Part of a small language model's weights.
Size: MLP 1728 SwiGLU, 86.6M parameters.
Training: a variant of SOAP for these matrices, 525M tokens, 4003 steps.
Each number is 200 + 20 x the weight over its row's rms, rounded and kept within 0 to 999. Layers, rows and columns count from 0. The size before them is the row's rms in percent of the matrix's.

# layer 3 MLP down (transposed), 1728x640, rms 0.167, rows 162-191, columns 400-479
102,240,224,194,188,226,210,191,194,173,183,193,229,187,203,196,182,194,204,205,199,230,188,184,221,239,221,196,183,191,199,199,186,238,199,206,202,180,220,201,151,198,184,196,209,219,165,205,168,204,212,232,191,228,215,202,171,204,158,203,213,182,187,179,227,202,209,191,180,164,201,212,189,193,206,212,194,217,187,250,176
098,201,221,163,198,230,192,194,217,194,196,212,197,191,193,226,193,225,216,238,198,222,219,188,196,216,200,172,206,201,208,191,207,193,198,189,191,210,214,210,179,201,169,227,210,207,209,233,223,188,229,182,225,202,188,181,242,234,195,191,193,231,198,188,219,219,228,196,220,211,237,154,231,219,202,213,212,207,233,179,224
098,190,188,182,232,209,186,195,193,186,200,180,201,193,237,217,221,193,195,204,190,188,203,164,211,218,181,194,202,172,220,171,197,194,181,209,156,190,211,206,213,187,230,230,257,170,215,186,178,198,163,178,210,208,163,208,219,166,181,205,196,174,160,223,174,177,210,211,198,214,244,209,239,161,199,206,230,193,223,204,208
103,212,213,195,150,209,223,215,197,170,196,184,212,209,147,191,216,172,199,213,178,193,207,188,229,194,190,192,195,219,245,209,234,219,196,202,216,199,225,234,255,263,207,181,181,164,203,187,196,174,187,182,181,190,200,209,197,172,174,192,204,176,175,183,223,178,218,231,180,214,213,224,190,174,206,231,204,210,183,205,207
096,159,192,182,219,217,210,196,186,200,211,196,199,216,199,222,198,180,166,208,215,207,225,213,220,184,223,168,214,174,186,185,240,204,234,249,205,228,214,190,203,212,198,187,213,174,218,192,181,208,195,195,253,218,191,193,192,200,226,190,171,201,215,208,150,227,169,196,207,197,181,186,218,189,208,222,233,231,196,191,182
097,214,209,212,191,190,207,211,198,204,193,186,216,210,242,212,180,185,207,214,221,177,191,224,212,176,222,178,203,234,214,220,241,173,182,185,206,217,211,198,221,213,192,186,234,192,212,191,201,192,202,206,170,182,250,215,218,198,188,205,195,237,190,192,221,208,161,181,211,213,191,206,197,153,211,185,194,196,192,203,221
098,234,141,191,185,197,205,199,204,209,190,199,205,202,183,181,196,209,195,177,261,207,182,173,218,189,213,173,205,216,201,191,162,216,215,199,216,189,208,207,218,231,211,210,203,222,196,225,213,203,199,197,199,204,216,203,177,204,173,212,172,183,217,217,201,193,181,212,214,178,181,221,198,185,181,201,187,173,199,191,196
100,221,200,176,225,174,177,222,201,193,166,222,220,214,233,186,181,235,228,210,180,231,165,189,207,188,207,222,237,172,192,194,198,192,209,167,189,199,197,223,200,205,202,216,210,186,204,197,211,215,185,179,198,179,217,206,195,197,217,188,231,216,191,199,157,213,184,171,208,191,183,170,206,207,213,203,179,182,213,198,256
097,211,222,189,231,205,186,222,193,162,164,204,176,203,241,206,214,157,209,215,165,208,202,254,188,218,197,181,200,207,201,195,273,172,179,230,162,175,153,186,220,208,209,228,233,217,212,213,191,202,221,178,223,190,220,201,203,224,205,212,203,209,200,195,206,201,185,216,180,145,188,205,191,197,165,199,222,196,212,218,190
098,219,169,202,184,185,198,183,208,180,212,261,220,176,193,193,231,171,230,197,199,184,202,257,238,203,201,211,228,210,166,198,188,220,200,197,205,196,234,208,209,159,178,164,184,227,205,212,238,226,164,225,215,187,195,213,189,231,209,214,174,221,232,196,198,205,166,217,203,234,186,188,204,205,167,195,196,164,183,217,161
100,187,216,170,226,195,209,177,186,164,219,225,172,210,190,199,224,232,187,194,149,193,210,222,210,197,222,228,210,201,198,199,143,198,224,168,199,192,201,177,165,173,179,184,197,186,173,225,207,187,177,222,168,169,178,205,183,193,223,166,207,193,208,204,193,259,185,214,199,194,207,230,168,224,208,219,200,202,211,176,225
104,206,180,202,189,166,187,200,183,183,203,197,225,216,176,233,163,189,183,215,212,202,226,234,227,180,174,181,225,192,184,230,225,217,211,171,189,206,179,207,197,191,191,205,223,173,179,211,191,205,179,208,187,193,206,187,215,226,237,213,175,205,183,201,189,208,173,188,198,190,209,204,197,216,208,210,219,226,163,214,205
096,206,211,182,225,274,208,226,179,191,201,214,184,174,204,193,226,207,193,212,224,216,206,181,197,224,217,193,192,195,200,228,161,218,185,224,194,183,220,173,225,203,170,200,206,193,208,200,175,189,200,195,199,194,234,241,190,215,195,158,181,188,192,209,214,253,207,219,184,254,202,238,185,217,222,231,197,175,206,200,215
102,224,225,192,242,201,238,203,184,199,211,213,209,210,198,194,185,197,222,186,202,202,184,208,219,176,171,243,229,237,192,214,190,211,216,213,183,165,207,195,217,197,213,179,189,174,184,206,223,178,187,169,186,214,187,176,197,240,184,221,181,175,206,174,182,199,214,176,175,231,171,209,212,215,215,216,213,206,221,173,226
099,176,185,205,223,207,202,229,182,181,180,228,188,213,199,172,212,178,201,187,230,217,215,216,209,216,209,200,205,217,209,184,255,187,181,187,221,183,199,182,215,186,159,188,191,168,170,161,211,161,215,183,208,199,215,179,198,151,205,223,228,215,206,239,173,202,212,206,150,162,209,177,209,204,205,192,201,224,206,165,180
101,241,217,200,176,181,184,197,261,208,209,197,187,178,187,208,163,188,179,204,216,216,220,198,173,185,182,214,186,204,215,201,185,213,187,218,200,181,169,231,165,192,201,209,196,201,226,153,185,189,227,204,152,225,212,236,204,220,187,214,250,182,221,208,194,230,169,182,235,199,221,213,175,182,203,188,202,170,246,231,190
099,215,203,207,196,221,196,216,199,215,161,194,228,203,215,204,187,212,193,198,196,187,203,186,189,205,196,232,208,205,174,194,183,182,186,203,162,241,207,167,173,190,180,170,209,196,162,225,181,205,199,192,205,209,209,218,208,214,228,245,215,201,203,226,188,225,221,179,230,192,224,176,159,232,171,218,207,185,214,194,167
103,208,211,178,218,202,210,176,198,231,171,211,200,234,237,193,214,215,194,202,220,211,190,182,168,170,194,196,203,184,183,192,206,200,234,240,168,224,216,207,203,209,193,224,178,206,174,220,167,183,167,226,242,197,213,233,221,171,178,188,203,200,220,203,179,214,208,197,196,180,220,181,213,209,202,191,188,233,189,217,189
098,216,221,213,171,184,222,208,215,189,195,199,207,172,193,205,213,221,225,182,174,211,212,191,221,211,189,223,166,213,224,195,162,206,210,169,215,179,170,212,183,177,197,191,209,205,214,201,174,188,213,186,206,174,202,207,173,212,222,216,203,174,199,227,194,173,246,207,211,196,149,219,202,176,185,202,166,201,194,196,201
104,216,222,176,202,147,182,203,210,159,198,196,189,209,204,208,218,203,184,184,192,202,190,190,202,211,208,208,198,195,213,233,173,198,256,206,221,205,179,180,191,185,198,195,197,216,207,202,181,193,193,212,212,206,209,212,218,176,161,204,182,178,189,246,248,214,188,151,231,194,227,202,191,200,187,170,192,185,203,188,209
096,190,191,252,196,211,217,230,195,212,198,186,213,196,199,232,195,182,158,179,187,208,202,195,217,172,204,194,211,195,186,186,211,218,204,245,188,218,175,208,237,202,190,202,171,223,201,213,213,221,211,231,173,225,202,227,170,240,185,176,215,207,221,173,181,160,191,197,213,190,159,207,193,191,216,163,219,191,202,202,189
105,188,186,254,247,210,188,189,213,204,212,174,201,221,207,203,206,211,192,193,186,189,174,190,181,221,215,176,230,194,236,195,187,236,187,212,209,211,236,226,194,224,223,206,219,203,168,206,167,196,143,182,203,223,195,162,167,200,173,231,207,207,169,178,206,227,189,184,217,196,208,198,179,209,200,206,226,185,199,176,178
100,204,204,203,189,220,208,189,212,184,230,218,201,195,186,208,192,188,227,179,205,172,172,206,208,213,198,176,239,196,181,197,210,182,196,183,222,186,193,194,205,193,180,191,233,217,205,209,181,188,193,217,197,162,224,181,156,193,208,207,179,187,186,232,236,189,190,178,190,161,200,214,221,209,181,214,233,196,197,212,212
100,177,182,244,169,202,163,213,202,193,212,222,211,194,170,188,206,201,205,208,228,197,180,193,145,212,186,164,189,182,254,205,204,218,177,207,194,181,176,199,172,159,169,171,233,222,179,185,205,207,222,225,200,219,199,188,201,181,238,195,177,220,183,177,223,204,211,211,224,209,202,176,253,190,229,223,191,188,165,164,199
099,216,185,195,192,186,229,207,187,212,191,201,224,195,206,216,219,176,196,211,205,184,222,195,187,194,199,176,216,203,164,210,220,204,209,209,229,178,183,202,197,197,186,222,192,203,193,192,178,206,201,200,212,214,183,224,202,207,141,209,181,210,193,216,181,180,208,181,224,180,220,204,162,219,165,164,224,200,176,204,190
102,220,225,198,207,201,211,200,214,203,193,194,178,205,221,217,211,192,203,172,237,185,188,206,163,208,210,217,239,210,234,201,204,200,220,221,144,170,190,179,240,186,186,198,199,207,206,206,236,164,209,182,162,224,194,197,209,225,204,187,224,184,169,199,189,182,180,186,216,231,210,222,219,203,206,216,180,218,226,213,225
103,207,196,199,206,170,221,208,200,216,184,206,183,217,207,196,151,217,189,210,186,167,243,211,184,197,182,182,182,183,205,219,206,211,214,214,168,231,176,209,196,167,161,178,220,198,179,219,214,209,231,200,229,193,208,215,230,223,190,190,174,172,205,177,223,200,235,190,184,183,169,200,173,169,274,216,197,182,184,243,160
100,234,220,207,182,159,187,173,197,209,261,239,205,217,210,166,190,213,207,185,187,219,194,204,242,193,221,158,209,215,184,207,212,220,209,166,225,184,224,188,201,210,184,175,164,193,164,198,214,183,183,195,155,220,158,214,169,229,201,168,178,224,240,158,197,194,196,223,208,151,201,183,182,223,217,219,219,216,212,217,199
102,240,179,216,215,170,234,221,189,206,183,166,217,186,201,192,166,159,188,209,185,214,184,162,152,216,201,212,207,191,170,188,169,194,188,198,187,163,221,167,194,179,200,197,194,254,200,197,189,199,182,196,187,219,196,211,176,224,190,174,201,200,145,200,204,234,224,222,192,219,171,192,195,222,206,230,200,167,192,216,196
101,206,172,225,216,196,202,178,241,227,196,223,216,210,191,214,210,187,193,211,202,171,198,235,184,178,195,199,193,179,204,205,185,188,201,204,212,203,210,214,221,204,197,187,218,180,180,209,212,205,216,212,239,187,185,221,163,198,188,173,226,219,208,202,219,192,217,204,213,230,179,163,206,167,237,193,219,229,178,173,202
# layer 3 MLP gate, 1728x640, rms 0.168, rows 163-191, columns 400-479
109,220,165,271,195,229,199,198,186,217,193,242,205,194,190,208,200,195,224,189,203,181,236,218,248,199,209,180,203,206,222,214,181,207,203,186,210,231,241,219,169,162,172,212,205,210,174,216,189,209,217,209,163,225,189,186,220,164,197,199,163,213,200,247,219,204,199,214,226,220,211,211,230,215,182,164,215,193,185,208,203
100,174,245,187,191,166,220,198,226,226,221,213,176,200,185,217,192,174,216,221,215,206,211,209,195,230,195,202,176,247,204,212,208,199,225,195,194,243,195,193,217,215,204,187,198,209,169,175,217,197,189,215,206,198,241,192,205,203,198,189,195,180,234,188,200,232,215,216,199,188,178,161,210,192,180,172,222,187,199,212,198
092,189,206,207,211,172,197,203,183,217,205,219,202,235,206,194,199,212,177,207,136,215,187,191,178,180,164,177,182,192,192,219,219,257,221,186,190,166,209,230,212,217,192,205,189,221,224,222,213,195,198,202,212,179,177,175,182,180,212,203,207,233,201,222,192,200,221,228,210,220,202,158,213,200,182,252,212,161,191,192,193
097,179,169,142,189,205,234,223,204,217,221,206,194,180,198,192,186,194,180,200,174,186,246,226,212,181,230,208,242,210,219,196,226,204,166,219,212,167,205,147,158,201,164,206,201,218,186,181,186,163,219,203,179,245,196,196,209,241,189,173,236,184,218,221,187,219,207,197,248,202,197,206,206,203,170,225,220,195,181,203,165
099,208,203,199,223,158,218,212,191,208,206,191,222,202,211,207,177,189,187,219,178,204,219,222,213,203,225,241,243,183,216,182,169,189,218,201,233,167,177,214,184,196,206,197,190,203,206,237,181,222,181,176,161,199,220,208,212,223,156,191,179,182,193,208,202,189,210,191,220,184,206,198,185,211,184,216,221,211,238,221,202
099,217,217,199,192,190,226,205,148,217,197,232,173,213,215,204,211,204,186,224,226,168,205,188,195,212,203,211,215,190,239,208,234,198,188,183,188,198,220,202,202,208,219,230,218,153,183,237,198,192,209,194,205,179,223,212,196,231,187,208,206,217,216,179,221,192,200,161,208,213,208,216,164,218,178,187,186,187,185,168,216
101,238,207,167,196,199,208,192,174,212,234,152,214,182,173,209,225,182,247,195,191,202,188,210,220,190,169,190,221,215,208,188,213,248,229,180,189,211,157,193,186,230,193,197,182,199,213,233,190,164,225,169,205,216,210,223,223,188,223,211,194,211,215,211,200,193,204,245,172,212,210,171,217,198,196,191,174,181,208,207,191
099,210,245,202,214,168,181,209,220,207,222,185,234,190,165,194,211,200,205,163,185,196,226,185,226,167,177,201,152,230,207,177,209,226,170,156,193,183,197,167,204,187,214,206,251,170,165,244,227,216,190,207,206,205,231,188,221,194,165,160,220,200,148,191,202,212,166,211,211,173,210,199,225,188,197,197,203,184,218,215,204
098,224,192,189,255,194,212,216,227,208,184,203,192,185,257,220,201,221,197,214,229,192,193,197,166,199,205,204,197,221,219,193,194,217,187,215,187,214,212,218,217,194,198,177,199,203,197,236,212,178,213,224,179,194,195,197,169,218,208,195,203,190,197,214,195,186,249,219,203,219,216,215,199,234,184,252,222,213,176,187,203
091,209,182,198,195,211,185,243,212,215,171,230,197,178,206,197,231,177,181,179,218,169,238,193,214,188,201,225,191,202,189,198,242,178,214,194,216,163,207,185,214,218,219,196,176,205,195,185,187,222,190,166,211,224,201,191,203,198,192,213,227,193,222,213,244,140,182,198,210,235,225,158,169,177,231,161,225,201,186,241,210
099,200,176,217,164,185,227,216,218,206,175,178,225,213,194,222,206,225,200,201,209,211,188,223,173,210,195,203,202,190,169,190,197,202,194,182,211,154,165,190,193,192,212,230,177,188,162,218,216,211,188,212,177,223,158,211,198,190,212,230,209,208,192,245,163,191,183,167,239,180,194,207,200,189,174,186,187,242,174,172,195
123,192,197,223,176,191,199,217,202,221,170,167,219,188,184,208,190,190,185,246,245,226,258,242,186,188,213,207,206,171,177,192,206,203,196,187,188,218,220,200,191,199,206,174,207,186,185,202,216,220,227,184,202,220,200,188,216,176,187,199,212,234,190,210,224,169,188,237,244,241,197,181,161,187,216,180,194,166,177,206,174
103,195,215,199,188,196,192,199,223,202,183,207,201,229,203,207,178,180,200,215,214,149,232,209,221,189,210,199,238,192,227,237,225,198,179,207,189,207,151,170,210,239,194,219,204,225,191,218,175,210,203,209,208,156,220,201,214,188,183,209,208,190,224,194,197,228,157,206,186,209,212,223,198,219,179,187,150,207,218,222,166
102,205,184,188,216,162,213,190,173,176,196,206,189,193,195,222,162,201,169,210,199,187,199,208,183,199,234,184,216,230,189,211,171,199,211,208,177,195,217,200,194,220,215,226,174,188,235,213,238,204,232,180,217,191,214,180,226,160,231,183,205,184,171,170,185,202,218,208,169,215,231,172,201,166,226,198,186,142,147,198,192
097,217,198,183,169,241,209,197,205,203,218,166,246,193,198,232,182,203,193,199,208,193,186,201,196,190,205,197,217,180,220,177,195,185,160,165,245,200,156,218,210,186,215,197,193,184,216,224,227,179,207,204,159,210,179,193,195,210,211,232,170,194,209,188,168,194,197,185,225,164,221,220,194,209,204,228,188,189,214,236,194
094,232,195,193,211,175,207,195,191,200,196,225,205,203,174,200,206,233,190,176,238,186,223,174,178,216,204,186,222,216,165,219,223,183,214,190,224,205,207,204,210,161,229,192,171,195,197,232,188,211,186,201,195,205,201,183,215,219,187,211,193,209,191,200,169,196,200,213,178,200,223,178,184,179,197,181,178,219,164,185,216
099,199,201,189,212,185,198,185,213,197,242,180,221,201,216,205,192,202,240,198,194,209,178,178,180,204,213,224,209,187,209,243,194,191,212,185,170,221,216,168,206,206,218,199,203,211,218,179,207,196,185,204,208,197,182,210,193,172,193,228,186,228,242,201,206,215,209,181,181,180,194,202,180,242,189,188,188,184,215,204,239
098,207,192,203,207,186,216,206,223,200,211,194,186,210,214,191,191,190,199,187,226,162,230,205,207,229,181,198,200,179,193,233,194,220,230,213,179,209,217,198,192,235,187,235,205,177,216,193,158,226,185,206,216,201,241,208,190,199,229,199,224,194,229,198,204,195,197,238,213,228,221,191,225,176,165,179,178,205,182,211,231
098,222,229,211,217,138,186,228,205,191,225,210,200,155,158,180,211,194,156,201,219,205,243,185,211,186,201,190,226,201,204,197,207,193,180,211,158,214,198,171,201,203,226,209,190,173,200,200,222,202,188,210,196,241,181,199,199,213,171,212,187,202,225,205,196,202,243,220,221,210,180,234,197,205,253,159,187,186,179,224,179
094,170,187,228,183,220,199,179,171,205,200,216,170,202,179,179,213,212,187,210,209,198,194,182,199,187,187,204,177,236,260,245,197,175,194,204,206,202,233,207,151,188,178,224,187,176,210,198,200,192,181,198,196,219,210,176,185,194,178,226,172,210,205,195,181,224,183,212,210,213,198,219,222,208,192,196,201,200,193,185,233
098,189,201,225,240,234,192,200,200,201,199,220,220,219,219,229,177,224,180,206,196,190,215,192,238,169,230,209,211,209,215,159,201,179,186,224,206,205,189,204,184,204,228,177,226,207,225,215,181,227,178,229,220,192,214,219,198,192,190,203,192,210,238,203,203,195,202,215,232,206,190,207,211,200,170,226,167,213,177,179,177
104,223,221,188,173,165,216,194,206,225,175,211,187,225,194,192,191,213,194,204,211,195,191,226,188,217,182,224,216,214,198,236,181,217,198,240,215,207,238,233,186,217,170,189,172,167,166,189,210,177,196,206,184,249,178,205,194,192,192,201,212,200,215,184,184,212,174,228,187,192,226,188,203,213,179,182,182,175,200,193,222
094,195,198,232,165,201,192,227,191,172,249,189,181,172,213,220,231,192,196,188,186,197,226,218,196,230,195,216,194,169,189,232,188,199,164,212,217,180,217,211,201,202,227,194,177,217,193,186,163,186,182,195,153,216,197,167,149,214,198,194,213,206,196,208,196,228,203,194,208,223,189,184,193,222,208,227,227,204,234,203,187
096,223,216,185,199,218,210,238,226,228,217,173,214,211,190,175,154,211,170,207,203,188,183,185,182,204,185,195,178,170,217,166,183,204,190,187,164,227,203,186,176,184,220,240,230,219,209,169,186,177,207,219,187,167,218,162,207,194,174,227,219,209,191,183,224,224,185,177,190,203,184,205,186,196,219,206,223,181,196,213,228
102,205,197,228,181,214,226,209,217,195,185,188,216,194,211,239,197,220,221,186,170,230,194,216,208,229,212,205,157,209,156,207,178,184,211,202,240,164,175,193,181,203,249,168,180,188,183,165,204,167,195,178,170,197,198,191,175,165,211,220,198,196,219,189,192,205,252,198,199,175,209,225,188,156,188,198,216,218,158,200,191
116,202,227,198,189,183,160,191,158,198,173,198,216,205,204,188,192,200,176,184,205,212,201,189,174,203,167,221,212,182,207,214,179,182,193,190,181,196,219,244,224,182,213,215,206,185,223,178,218,199,201,223,186,210,207,237,198,202,233,174,248,201,207,197,202,209,184,165,180,218,168,210,225,195,201,183,198,205,188,201,211
107,213,181,209,183,177,195,207,186,192,214,228,215,228,222,174,223,183,211,164,209,231,167,233,215,179,224,177,164,196,172,169,221,228,208,202,208,221,203,205,215,199,187,208,202,192,213,201,234,195,190,189,200,208,212,212,201,200,163,208,204,237,227,212,175,180,210,224,197,167,220,199,175,173,192,213,194,213,171,177,207
104,231,203,237,169,224,214,214,186,182,196,190,173,194,190,188,201,189,205,209,230,205,222,208,192,172,174,201,209,191,209,189,192,181,209,198,208,185,188,192,237,196,235,182,181,184,187,205,172,211,202,227,169,188,205,197,229,210,212,187,223,185,210,205,171,195,205,189,195,188,198,186,199,227,176,228,199,164,229,177,206
096,241,195,174,203,186,187,226,205,203,219,175,207,164,209,173,194,216,215,217,180,182,207,181,205,179,181,220,221,191,210,190,213,208,181,193,211,167,202,174,224,177,203,166,187,173,187,204,241,200,217,235,205,237,195,195,174,191,211,212,188,177,171,199,194,181,175,170,198,165,178,203,194,213,218,203,200,192,166,203,167
# layer 3 MLP up, 1728x640, rms 0.174, rows 163-191, columns 400-479
104,196,191,180,276,208,197,213,194,206,207,188,209,204,201,232,188,206,227,226,216,242,255,218,225,208,187,207,181,206,204,202,164,188,203,177,192,192,230,235,233,192,198,220,225,202,214,219,205,195,233,194,193,208,182,193,222,218,219,224,201,204,231,202,166,224,234,191,204,231,208,143,192,163,198,191,185,184,192,206,193
097,166,224,170,205,198,183,215,210,227,223,199,175,208,205,192,224,216,195,219,172,217,188,184,205,215,195,221,210,203,194,201,237,189,214,238,211,211,208,201,181,187,208,181,187,184,205,186,186,192,157,215,229,170,170,209,163,170,179,202,193,186,214,206,208,196,202,187,199,192,194,209,239,185,205,230,218,206,194,213,157
097,213,179,182,192,212,206,167,245,177,184,171,196,199,198,198,192,201,186,215,222,199,150,216,220,209,209,239,186,217,157,168,214,185,239,221,214,206,191,165,173,202,176,201,191,206,193,195,199,227,230,218,182,189,224,193,198,213,173,203,247,184,233,215,191,170,208,162,224,206,215,181,189,168,207,199,187,235,208,213,210
094,205,189,223,218,201,207,197,186,186,222,186,203,184,176,222,201,189,208,173,227,200,234,172,203,197,209,208,178,183,184,171,190,217,229,213,191,210,199,222,214,226,234,177,199,208,184,192,213,184,199,204,200,206,182,203,233,214,194,212,205,197,206,230,180,243,200,226,196,163,170,205,186,214,202,140,214,215,225,238,158
099,245,202,233,184,207,179,174,192,189,244,202,228,220,220,211,213,184,204,191,199,184,208,216,209,230,241,172,208,219,194,198,184,213,185,182,219,194,196,178,183,208,208,199,210,172,208,168,203,217,186,176,238,241,170,202,209,239,213,225,190,199,193,206,205,186,182,159,194,239,213,238,193,216,168,186,189,186,232,185,197
103,218,226,178,201,198,209,205,221,222,189,184,168,212,198,203,192,204,205,205,194,220,199,170,204,191,188,192,210,181,162,228,178,206,179,186,223,190,216,232,192,194,200,226,201,250,192,217,194,204,212,227,194,208,197,236,202,254,209,228,191,204,208,200,198,201,193,181,200,199,215,152,213,203,190,199,209,219,208,182,215
101,189,151,229,188,213,241,200,216,206,200,268,217,229,203,195,212,215,202,228,149,209,216,185,215,208,228,218,191,187,215,215,178,186,215,170,211,172,218,185,197,223,213,202,217,174,194,221,202,205,194,223,190,172,197,209,216,218,231,197,232,210,179,204,188,197,182,225,193,175,192,200,201,197,230,206,201,216,178,174,183
098,178,209,228,199,208,209,211,197,196,158,202,157,230,190,215,200,222,187,222,200,221,249,212,219,220,198,216,198,186,177,230,213,184,203,218,221,180,185,194,173,203,195,190,217,196,221,172,204,200,214,178,202,218,192,238,194,193,200,226,163,210,244,231,226,170,222,187,184,212,175,206,209,167,199,182,212,167,197,199,230
099,185,232,216,203,186,177,172,195,147,224,180,199,187,197,229,181,180,201,201,227,180,208,201,211,188,188,267,207,219,213,210,181,235,197,258,221,172,190,243,179,184,205,201,230,194,183,223,190,182,176,205,201,180,183,197,190,185,195,231,182,176,202,217,216,183,226,208,205,200,217,195,187,197,171,168,222,212,194,233,174
089,210,192,170,187,209,197,223,222,218,148,215,207,184,216,191,199,191,173,188,209,178,221,192,204,181,203,236,198,205,188,204,240,169,202,217,212,168,187,182,259,205,188,201,202,225,210,194,176,191,188,228,208,224,204,201,193,193,201,207,211,221,206,194,223,148,197,204,227,187,224,152,195,197,234,178,200,170,211,223,220
104,186,177,229,158,189,168,153,204,219,201,167,198,192,170,217,199,172,177,233,205,212,195,224,207,201,183,219,180,211,188,257,179,211,236,171,190,181,187,186,200,199,168,223,230,183,229,179,200,185,214,219,189,187,160,218,185,215,234,197,171,162,187,198,202,254,149,206,210,196,187,218,184,181,233,209,206,189,161,211,229
119,193,203,187,191,187,184,184,226,201,214,203,196,223,191,216,220,194,184,226,200,200,150,217,189,188,217,199,208,200,193,217,237,212,200,210,235,210,200,202,167,183,198,223,226,195,224,194,254,204,189,212,185,208,184,162,205,214,203,228,226,194,218,182,178,163,208,193,169,190,194,214,209,208,184,204,217,210,209,151,200
104,197,225,203,224,162,179,216,177,216,183,216,214,163,225,175,185,193,197,203,197,198,244,193,187,229,199,221,198,180,208,223,212,195,221,216,211,247,214,208,215,201,273,184,192,176,202,211,221,195,211,193,209,210,223,192,203,220,191,182,194,184,189,187,189,220,179,199,217,179,201,163,201,190,214,162,179,207,139,165,182
105,184,149,206,168,209,238,179,190,183,196,213,212,163,210,210,212,196,193,184,205,218,189,183,165,220,192,190,186,179,222,216,202,176,241,209,221,209,209,183,193,195,219,165,201,156,153,183,232,189,190,157,245,212,206,203,205,184,202,196,189,221,205,238,206,178,202,200,207,199,210,197,224,183,198,207,221,197,173,199,184
098,172,202,206,233,186,243,212,210,213,162,218,194,242,199,211,197,221,219,182,192,207,187,194,226,213,200,192,186,184,194,185,207,220,221,222,221,174,222,214,190,217,178,209,221,195,171,191,212,214,186,158,216,223,234,180,230,213,182,187,214,179,213,218,218,186,200,178,203,160,201,188,148,212,218,185,181,200,172,194,214
099,212,203,193,217,149,212,174,198,203,225,222,162,211,205,174,191,186,202,246,208,200,215,206,192,217,183,147,214,156,203,190,203,175,202,202,200,179,180,210,219,208,191,244,215,216,218,204,157,179,198,254,205,195,212,176,217,182,189,206,235,181,183,216,217,198,195,187,203,223,217,199,227,199,199,203,174,197,235,190,201
098,189,238,185,197,186,222,218,227,191,266,173,194,142,212,178,220,194,207,217,192,188,201,181,214,194,193,196,198,173,214,197,205,251,224,188,210,218,176,199,209,182,201,217,202,193,197,228,231,233,183,195,213,197,190,240,238,212,180,233,157,172,208,207,205,229,200,201,164,143,244,227,189,203,211,173,220,221,228,209,216
097,185,194,200,194,203,198,203,200,196,229,194,177,209,194,169,198,175,163,189,178,182,215,164,196,212,227,205,205,190,213,162,194,177,197,190,190,223,188,207,206,192,213,250,177,209,183,206,183,194,198,218,198,193,231,170,213,189,215,195,191,202,194,229,195,186,200,172,144,217,152,205,214,203,192,234,197,172,207,219,191
101,223,197,201,209,220,171,237,212,165,181,204,212,175,181,139,190,197,171,201,202,199,212,177,201,196,186,183,230,193,228,181,216,188,181,232,169,239,182,204,210,186,216,199,208,188,206,166,198,204,190,201,219,226,190,231,229,206,193,184,202,192,192,152,192,222,221,209,207,183,182,226,206,180,233,163,173,200,222,197,177
092,230,201,225,186,149,223,200,203,219,199,198,203,227,201,209,195,212,189,202,188,174,179,231,194,187,250,180,198,174,183,230,183,204,188,254,160,183,215,174,200,217,229,199,209,219,203,209,163,189,171,225,206,160,199,216,185,165,205,184,220,194,237,183,225,209,201,167,181,210,195,216,206,190,181,230,177,203,192,238,172
101,224,198,211,200,166,167,216,185,243,195,193,195,203,202,227,175,180,200,202,220,232,201,198,211,227,208,209,204,244,205,201,182,198,186,164,217,216,188,229,207,214,240,205,179,187,209,174,191,218,205,198,201,227,219,199,139,197,196,161,186,181,179,183,221,192,237,211,206,194,156,230,234,175,204,193,166,210,167,202,195
107,160,209,229,219,226,201,215,184,196,219,208,179,243,205,205,204,176,205,198,229,217,197,204,213,177,213,222,219,190,209,204,254,170,186,170,183,186,201,169,218,178,163,230,197,229,207,204,200,199,198,201,220,195,250,239,170,236,198,194,215,196,170,186,219,228,205,209,217,196,214,198,175,200,211,190,193,200,219,203,223
096,230,205,187,256,207,183,210,204,215,190,189,210,172,212,199,197,249,184,214,242,213,212,216,248,215,209,219,200,234,219,205,178,224,194,222,207,227,188,205,232,195,177,153,185,215,198,195,193,199,150,230,213,194,221,224,213,210,236,202,223,187,193,192,211,174,209,173,196,199,230,202,194,200,141,226,194,193,216,142,206
093,190,206,218,178,203,201,170,162,187,182,187,181,225,207,227,184,223,219,195,195,207,203,198,207,161,218,160,184,219,191,181,197,197,207,187,200,194,198,200,212,211,242,180,194,231,204,191,210,241,226,200,180,212,191,242,218,180,218,222,196,193,219,219,187,201,196,213,198,183,218,208,159,213,191,222,170,229,184,226,177
095,180,201,200,206,193,224,202,199,175,205,221,196,221,212,200,195,209,203,212,210,171,181,211,182,222,197,196,214,186,196,191,201,226,205,195,204,232,213,205,220,175,217,216,204,237,216,225,212,210,192,219,227,236,207,217,232,192,194,190,183,174,220,220,209,207,176,169,157,205,208,202,195,187,214,194,196,213,215,186,246
115,197,211,204,173,216,194,167,154,225,229,224,218,179,213,216,204,200,207,195,221,193,228,178,191,166,204,195,201,180,182,251,177,193,198,240,154,177,185,214,191,171,194,212,183,172,227,183,181,186,189,208,197,168,186,224,198,209,232,190,177,193,169,194,234,198,235,144,169,223,174,184,214,195,218,192,201,221,192,196,168
101,220,209,215,189,208,195,234,174,200,206,200,190,203,191,215,195,192,179,216,186,170,199,212,204,188,188,255,245,219,178,189,189,198,230,171,189,210,188,223,196,211,209,225,225,202,188,181,218,201,196,231,193,194,196,197,197,179,228,152,165,215,190,164,225,243,182,194,210,225,205,177,200,215,228,209,178,221,229,212,187
106,199,173,199,244,193,229,224,177,210,177,224,151,188,201,213,170,233,215,193,177,208,172,177,205,196,220,206,196,239,187,202,191,203,192,167,199,198,197,196,204,226,179,215,185,235,201,173,251,171,182,214,215,209,216,178,175,211,207,184,231,192,182,218,224,165,217,173,179,197,174,192,208,220,216,183,203,197,203,186,197
096,204,169,189,204,190,195,218,200,200,205,206,211,188,208,179,185,179,215,242,187,183,217,156,231,207,225,207,205,203,228,211,212,197,173,232,226,219,158,179,207,192,178,206,179,182,195,206,241,210,199,204,206,218,217,220,200,163,210,196,215,200,150,217,198,199,177,190,212,188,197,208,176,223,194,209,217,182,194,192,196